config.yaml
num_hidden_layers: 17
num_attention_heads: 3
head_dim: 32
norm: "rmsnorm"
attn_scale: 0.379
parallel_block: false
extras: ["capped logits"]
lr_mult_down: 1.5
Each number is 128 + 24 x the weight over its row's rms, rounded and kept within 0 to 255. Layers, rows and columns count from 0. Numbers have three digits each. The size before them is the row's rms in percent of the matrix's.

# layer 8 MLP up, 768x192, rms 0.175, rows 679-712, columns 0-95
104:102139127122117138095137112143102085102153134126097121073142110100131112113146145083123145157100115141098117132175088148112175133094122155096143109118141121154123154080141142182145133109098131123131102112115133144116107096139132147095047131135113122153141144145121082170101130114182089098
102:128113129123132131114158101118138158139098159098121132120125097097119109153180148109137190124092146120120107125139132167121117097111109149098113192126140152160086167109107117145124137085106104121086108128097169142150092117133121103127151143126132151114107114153100131127113147085148173104
092:141138121158118114142147132132125166098105130099117161156146111143117073089156093116105137157142094123094106109119096113090106170081159164125161098135119128121135096168152169164138130135154104180135123122139150153105128124154140151130128110089072126155126087132086138108109178112136126106
099:091095093113155143116100139138169144179145110114126138113141103157167127085120115143148144117094091123115104169130176071116120146133163125108147136153148139107138153117159120154138132124108107142114119156107131120106131154121114164112174091129107117103093155120173101116141101120125134127
094:148134158136121109168131132131108128122114154106136121106143117134137125102147127137108128099185127083112155139141138175143140147142095116135141137117111150168134136125100184085116127124147132101105117116163115149090129100141124088190073141120072106150131124175140123159153103145125139097
103:144138133146184101113113139112167137115131099127167098151145089142116116136136120162144137077110151120100131068149161163104123086115150134089116096148133131110141118147109119124127140155153117129094146163068098135141147119153169138131147101118086156085138142145157091150119109142090113129
097:068142144146129102137088124140090113121132115126120116135142141145109133129122153115117144121119129147134124125175129111095121101132131143126171107112087079124150130085133164134152108118079143132121107128160103132138141137141132133100107094127134130131118116160149113149125138123137151126
099:134142147142110108128099128088132116133119110144132143156121130133133102110150161123097082142113159106129157114134126108140133113151143070146134158104137143187141128129155149143110140141106117106093111163152116130095129149095096116117135152127109155070117076090152110147140139160121147154
102:125164089130134105152111100123155109141130121140144114153139129152130111157114139131124150138118144090074210155145141106147127123123119116141120134142126157132140155122135107100131143119139119179137175121099103148121129123120129173104148135146171117152176172125156171095139120154138096131
098:121167115134090095138152078100118150111135075159129093134094133131138156092097136124153166139136130104145077106150136109120110138149116118168134142116132136130184164127164142120092087119162070119150110107095127105164150115172072156123107079141155110141157137115144102118125145107159136123
097:162136141099153094127107150120127143149143096116123119113139095138176152146167160139124160162125146093158112133062095131165147122089104103123122114159115130129157130117112075123138164154160139163104118193149149144121149067124094149113108159121108115131134099124139111078148078149139153143
102:096146131140134133097148107149108141132147109131133100138181137061098137104103108134167158153107119168130138084131086119093128126138141147158075127096112131165142140160094126159084114106106119127105137080130082162108106147103145104112111180122083116136167125166135124131104120147186132121
101:139147125137159118101142084112161108093121137131146116126112154103100144097118130094159151124130169122134165077108101108107114178122122141117131149126144135134102108139144120163145119162140077138075126149142129161061130116107090151120105128117119090088149098143099137145098129162187127113
094:111143127117147148160115149115147153168145110141110140137164087133073107100125151118162142113113140152130117106125132116117142127161117091173134081152156085131101119147145078165113128156143135149125101144137155122124100146142143204151126132129098117131130120106118180151105120146129124109
108:105143114105130130115107130120148132145104143145158113158137112137106162159107129109141131120143125110074140154153174120101078123146160175117106139157083139158136180165132122124143126148125158151145124115077166110130131135125101116095136131167138117139125137134193167106196144164095133121
106:101113115148133152120150091135116134115159146115148164096137172084110186108152132095122111104135161142103111136154142104143122121135140150142088112129083133135165055122151149115148111117134152104149150116073135077118141143107113159092135161162167163158131130134151149081114125125108143153
095:139145124136132173167139096114128133153135133162168112133128104116130172072080111103127156140148141138110154166167123136084138104146158134137142137077104146139129136154145089089099089126167119121117142116065161109077153141153128144117092158113112169169108135141114198163109137129126115121
106:126122178119100162118116135163124123138092144102157155129142132087160125202165115126127131132127125110127140166169144137120144170124145097151136149153141114147101163102161118189157133156084116118157104122106131113117095127110139096126150117139109152125136132116124130146090080150115106139
101:160153109116154155125117108125109114168156147151129136165102118146112119116112140111162158156137113110117096144117103141116169119133141130151163143144109149095171129103181119153096118110152156148113116176112132169110150142120167102121179085131083169115074137164146121173108146145124120109
100:148141108110148154111140113140098122122162122127141137126074136129133079103142124085108110159128123132131115091128131134112138100138132180121165133134114140116124176099168168109142111150132108166093133154143121107129158150104130141068087158177129082139140141120145092105127131139139140145
116:115105170130131124113135155114087076148145112126116150144153099096131138113187143089116158117125128102137155163131159148092109115116152129130150138117172135124102118144113164129071124157114100140089116121112104130166148124143124109122099120135134157136146122123145139123107152157171127146
095:158139124157178168130135132126126155136136185124143156164126136130120159131080128126164122144153137147100156132120139140165165118119108139105104115165136107115101120148177133149154114163116123150101108107100163170139127113132134162144118109115079082159118116149136137126107105140149134150
109:119130095127128147119138163092116130147123134114128173135094125154118149076129109131111164147096154116116140114138110126089094106148141159133124145137073122123137148123087146052139119097095112104145097135166160160178115118099139127117139136098141145123142141109094092082089119102148127140
083:129154152119112091120120145158153108189159149150174152162105133123139123133124126130088181144153132084123127147116074146127156134090127127150156102160139105153089098108128154181141135151094130120088096131131142134089144129150125098123143173147077122154102144149161200162112126087132122110
099:100150099109155166102091135161105133098149105126160109116124105151134139118134174112141136123107121100130129141122156166116126122156095140120136149153151122181136146091185087103115103155105065154157172103126162190111113140097143161114094067135120106141123137146118119127118099125138103152
100:092140126153092098086089127143169099144099136104133151189162105109101112141119132099124097172113139144172160110166118128129127120128099167135134110101159126171088146137066104157121150115115151131151149165122098098138106113124128155127108138147133124150160104158130163101079148130139107142
099:136118134113083116136085101162118124136117127136139133121125089149142178159092107102146095098139171119148125115121124142136100130084151122147125126177095108149135112148122137131143130112116091125128149132073125178140157149104046125105078143117137140149157163117131156098100139123134143095
094:106086144120133129122126112150116158143087122168084133140139097145134120183132149089135147150123139135155163127119103138143085152139133166126166155139059131164139135121124115113102115092147113124151128144112137146130124119136107130152107131134163096071133105135183116105105125145143119136
103:073129129125121076112141168097134126153117128141086138114127119131123132156142114122130141145131140118148125167118158149159141138092111105119122131123108088158103117146097151109118156133121140144120112098192141124052108121110149139105180116113113177111113172079157163097119108131146118170
095:121102112139162148092156129124101117135116121143130164150075115137169125123168152155125123151132127114112133164115159157124117118147128174140155138162149139141117141176114131121159132122125103084142124110133116103143154130148107159104128136183133145122115162142157112159192151114075094143
105:096138131117138080098133163118127146125132132128105121144123088118126078127151155145102148107115146117130150131140121133118125119163108148130126121116154179126120121148117114091104111094138139099127084144165156162093143142104113089112101110136130119168134135100123144177137139120124076127
100:126146118107111145100118115123177094152142162087135107154094109141134107129163138112182154153113123133115109123122131141147108103150119189137130129150107133152123157088173180124117112129147128156070080135124124168108127102162147129098145127136128117134099117101146187128105179102149112128
094:110108135102140181103141111138133126109135125111125125134129116121145083163116174073145112147092113097153141128150138124129146107157114128145146159143147142099138106104125151120125097142122073166158158110110146135129140138132116180114138112111104125152166114090128131125114089136126143126
091:090150120138132093126107124132142108151121137120132152125154110119124126156118134067169110116090148108171122137132177161098156131115148140105137095122105178111133167144161129089123103142147124148135123121174121127103128136114105154135131162099079143124112148163139137117173173123103155117
# layer 8 MLP down (transposed), 768x192, rms 0.0636, rows 679-712, columns 0-95
099:128103123115109130121127133156142089132163148121136131108143104179108119116123173131134098116124127112162135144115139140134183143137116096092149123155160114167121176105090113118121125150148130119092100118138118142172132108156123135141133098154167142126099133147103085084172148101134069159
104:139111137102135120087128122136106159156139095093131081084160111156107128142129135138175095134113164133141080112132128124112123167091123138113153144125143182108162153125118129071148142148069153122122138136117122139138089108150105105134101117127121128157108095108112114110107129170137096122
094:125074115101091099106081188121105120157144110112135129134125145173137128096102095133124117141143105118136105186109133129117135137118112141126120121123112140174143117115147146173119126108130109135157156132098099113101122110126113068127138073109174128133152105114101129111157157156157134160
097:129169103141108113135106108098121122108119149122120125123138123116159117121157117109106089139161088164098145097132072082147123146129088133136184135120112110152141206103151125174142105120137092112162132164132100106147106134127133136159080157097154069087150122125113126150149104138135162148
093:132106148103075083149166154137172118146172107127131121118119142156131128098146081126135104151155141108174126115106107166136110121107144158155138125113119107106146095147109138147125096102141117134148102116122146136141132133119147100127148117143150083144170139120120064160129154155160152099
103:079098200117100135123101128152114127131120114155085137094108129169128108128074167113141110153136089115172120145155114112114111146143148111141147139142089102171120091106117124140123174095099114063150130105065154110114121118142157115091134132123132114113139147128122078133136166136132154153
099:109121112102144130113173146094082136101113149136121130126105138172145116119146123097092136148115160132116150158140112162129138131123105137129140170177135120148130105166123114166210127160188137162139146089142127080153140139146136155164119138183119160169124132084144122052140127144148141135
101:126129098128149120087159094117137145137141119136148142142133108164155164125125114148114163115165114135059120167103164105148137150128086141113085065113159140160138111129098076103123145102106123131122162139087159146110127116180116146118116123129091157112156131151122121131129160103124102128
101:130173114140125113128105147120136088122138103152124131076168122136136131142134121125102123087179156150118110124143101109105124090115114125123177115142114173103105210122073118122130170123128117150124110124146122102147177142130114145158153118122122116114098135097114156135130120127122120140
103:145106192147105134132157133129074111176141126115118092149136154132124114173125097084118132139139109142140141128130150133126120140143131144139167133140143110145140136138120092131097093107099104107091148139092150158123161113124068161119149078146167131116121069111107122152115132139140088135
103:187127096142127152125113129150118138091122085162149164116128115188155101119104131117157096058147131105095128091145118121095154153147093135135072168088149092161103128140138120120105117146097129102146174100091094136127125173133120083143170149142088134125093134130161100157148112064129103149
100:143131126118163164139122089130171095126074134110105100126158129103154159096151146130129125105138123134134156101136126117144111112075167127133127111138121143118136145132154148133187096108160139164108150137117111113143091119125142136142126125108152148110092083093081094119144158138161140122
105:090141112108137103130177103130140129143148141138116120095216152117131125113028172151139140101157113089178135087127153130151154180135120113129112157144105140162106104114133111120128178153143141133123129116099115116115120125143125145086144136121156111130156110139115130155159080087152145105
096:091130081147121077113138130156097129106110122116149175094126096178094126088149114121141155092114134176195128129132123152144143103098139114087102120130133133175093157159125112151128119163116088121135156123154143140160147136114076103136124137118109124097088086151142128129147129140143143152
103:117137113097112180086107150119169165132137152126127111146148106108127096139112145165112120165142105073127153131133121137140148122124119153090140138145123139102140094194127136128149145171152138130181135146143114103156118138142124123144158125095141141098158117138097110097150092173132087158
099:159129138120124128131165125128140078124134091148104137125123141139143165108149096150091099173132116130170130107074116120120137113083094099172098122131136102148098113139125162115083090135151145133097169122137114141158126177149167127077130101139155138150162120122118106110091134115121128108
097:144113133115121111135119115134064143137124137120088104126127153174178124113163117126117109114124113118122136116140136157140103139113158128166129125171172091142132091121134127127137127152117165116133131142123099160124133121161196143140098108156130107124128086107147161134124125131104129128
104:132118149102129103155126104179142087146139126109111117135109142107107158136134166117161098101140128104152121154166139111144116131164136120134159171097132137106132114162079169145138189102101112102133122147115135141197099126184181137136130116150120154113124122128149112090144126135109104119
100:158150117118122127126146153109110111167157113133114144141166127153168111136161125114076118182087128111101105134137113150108135123110144182180132083134104140101144135134115153136119131132152150140145124138116097094173106151100159117136149115129120165137127085074127078155117162156129085095
095:142167150119125107107124096114176143148115128129089155107104130133146114135154187136107182082096134130138147140109134123141097140137116120082120151125072094159129121113124152138114172174159127159118142133183166120121120130151131093125099122078144086102148143121112111151098071124138104166
101:139144099157134135162119170140101135142108116127140134167124145142099126101139122117103109113109143122143143134150125158138118124112128180152121070131134138127108100142120144107082149154119137106094119114134163149104160139103145110140105131125151149143142116124131142163110158117117129130
098:177122113109136128113085136130127124108125120153158086112152165169115155088129103113141159143141147145073102121108135120145128091161123096149118145108094119117156092089131085134139147102088131076173143094137124090127165154116125122144135123137152152136155130123097143128117143108158114057
106:140120111142121114130136118091155110140113093165108145148133137090209124117110119099126116132148141162157123086102136137146198135125179068172099141105134148148128095071106144138116110110138129137134164080123096112145132140090126123153102132134092112089140139096102108123110140132089120120
089:133135129088110088120112132129165150126092132147134126187113149128130122144124123123100091132131137117143141161151141149099135142114117143154119137144106138090107131120113142126122105120143122144185147089142117125132134126102147129132122104099154105176151153144112120087135136113124171133
099:111134138089116093158112122110126108126151157130128127136136100102117106148143127113087100111154151124118148167152107090138107133162123171143125143136150064130116126076125108139103129080097147094146122118115127117151158152166111128130138103114124112123159121116106122156101191115083154089
097:127152106118084094119131148151118098125154111143121143130139155122146152121162187109146192113128058120127095117139127108178146143154172122104149103128140167096127119144116141104095108126127076142094107133102160098116124122108123109173113132118149143129153104106148150129116118143092145169
102:139155138101133087138112139109129160113117125129092149170107108121170113135167092164148103136128145154147138188162091135111116178100137121130099133131110115080148184159124117185153144091118128108185099123144125101147154146121114147104141140145130117101135134170102120134119136123117121122
097:098105109136136105128128108160142109127126105134139141131139112136166136156149155149138121128152095147126140163105115144148165124129144103157144105103069145131147119127170160129150139129149092107134122161112100143154121096123122076138127122095152118110140122102139129151115114127111098116
099:133093141142099128165131154195110092105157134160122143132112187131132105135145127123118145137090125092142162089140093137107137083156139175131123130132103126190100081189147123154082175128109121144135113130149110102103135162120133160139120102110126143116139130153130164168133108099127149146
095:149151142114156112152102178123133136160118083109141155125057125104081168135118159127084118149121108136106155153102136138179127122111107103121152137130145139108131124162129142137110154130132160087126168094120113117165110120123102134118128132178139106113141086140117108139167106087131130129
102:142137155128171114105116114090148121119138167176123124089140149115079129110122093110171148112134138126139108095101156115137139136152096109114119124123112141119151117125084114154163081080138147157127166098122134138121166092117123135115184105124126094122131103129105118115088117145125109099
098:088108138146107158134145119149128108164107101149128131129133135113086120091110105166117131145108114111093093103184132130147150162173065123099129126115123145155136161104113144129090150168106160131138118157114137108107138100120130092110103109129104162151125130099091094084103122120107093109
094:172132134142101150103145102196104126135092086103148142134089134136162177152137134106126163129148115166127130143081150149142111149172101110154123131107107112145110118120117145150128159125116139114099106105093106136149127137150146126116161129130081107158149161127125133161148138170108145155
090:112120128140104153119135088144117115134112128127135135101119152126150109139139144115113133124112100122100158160093163121126098157163110115109131075112145138070111140127094134142135127104146091136101081067151137138115141122172135157111118132141095106113124129136129114095139103177129144134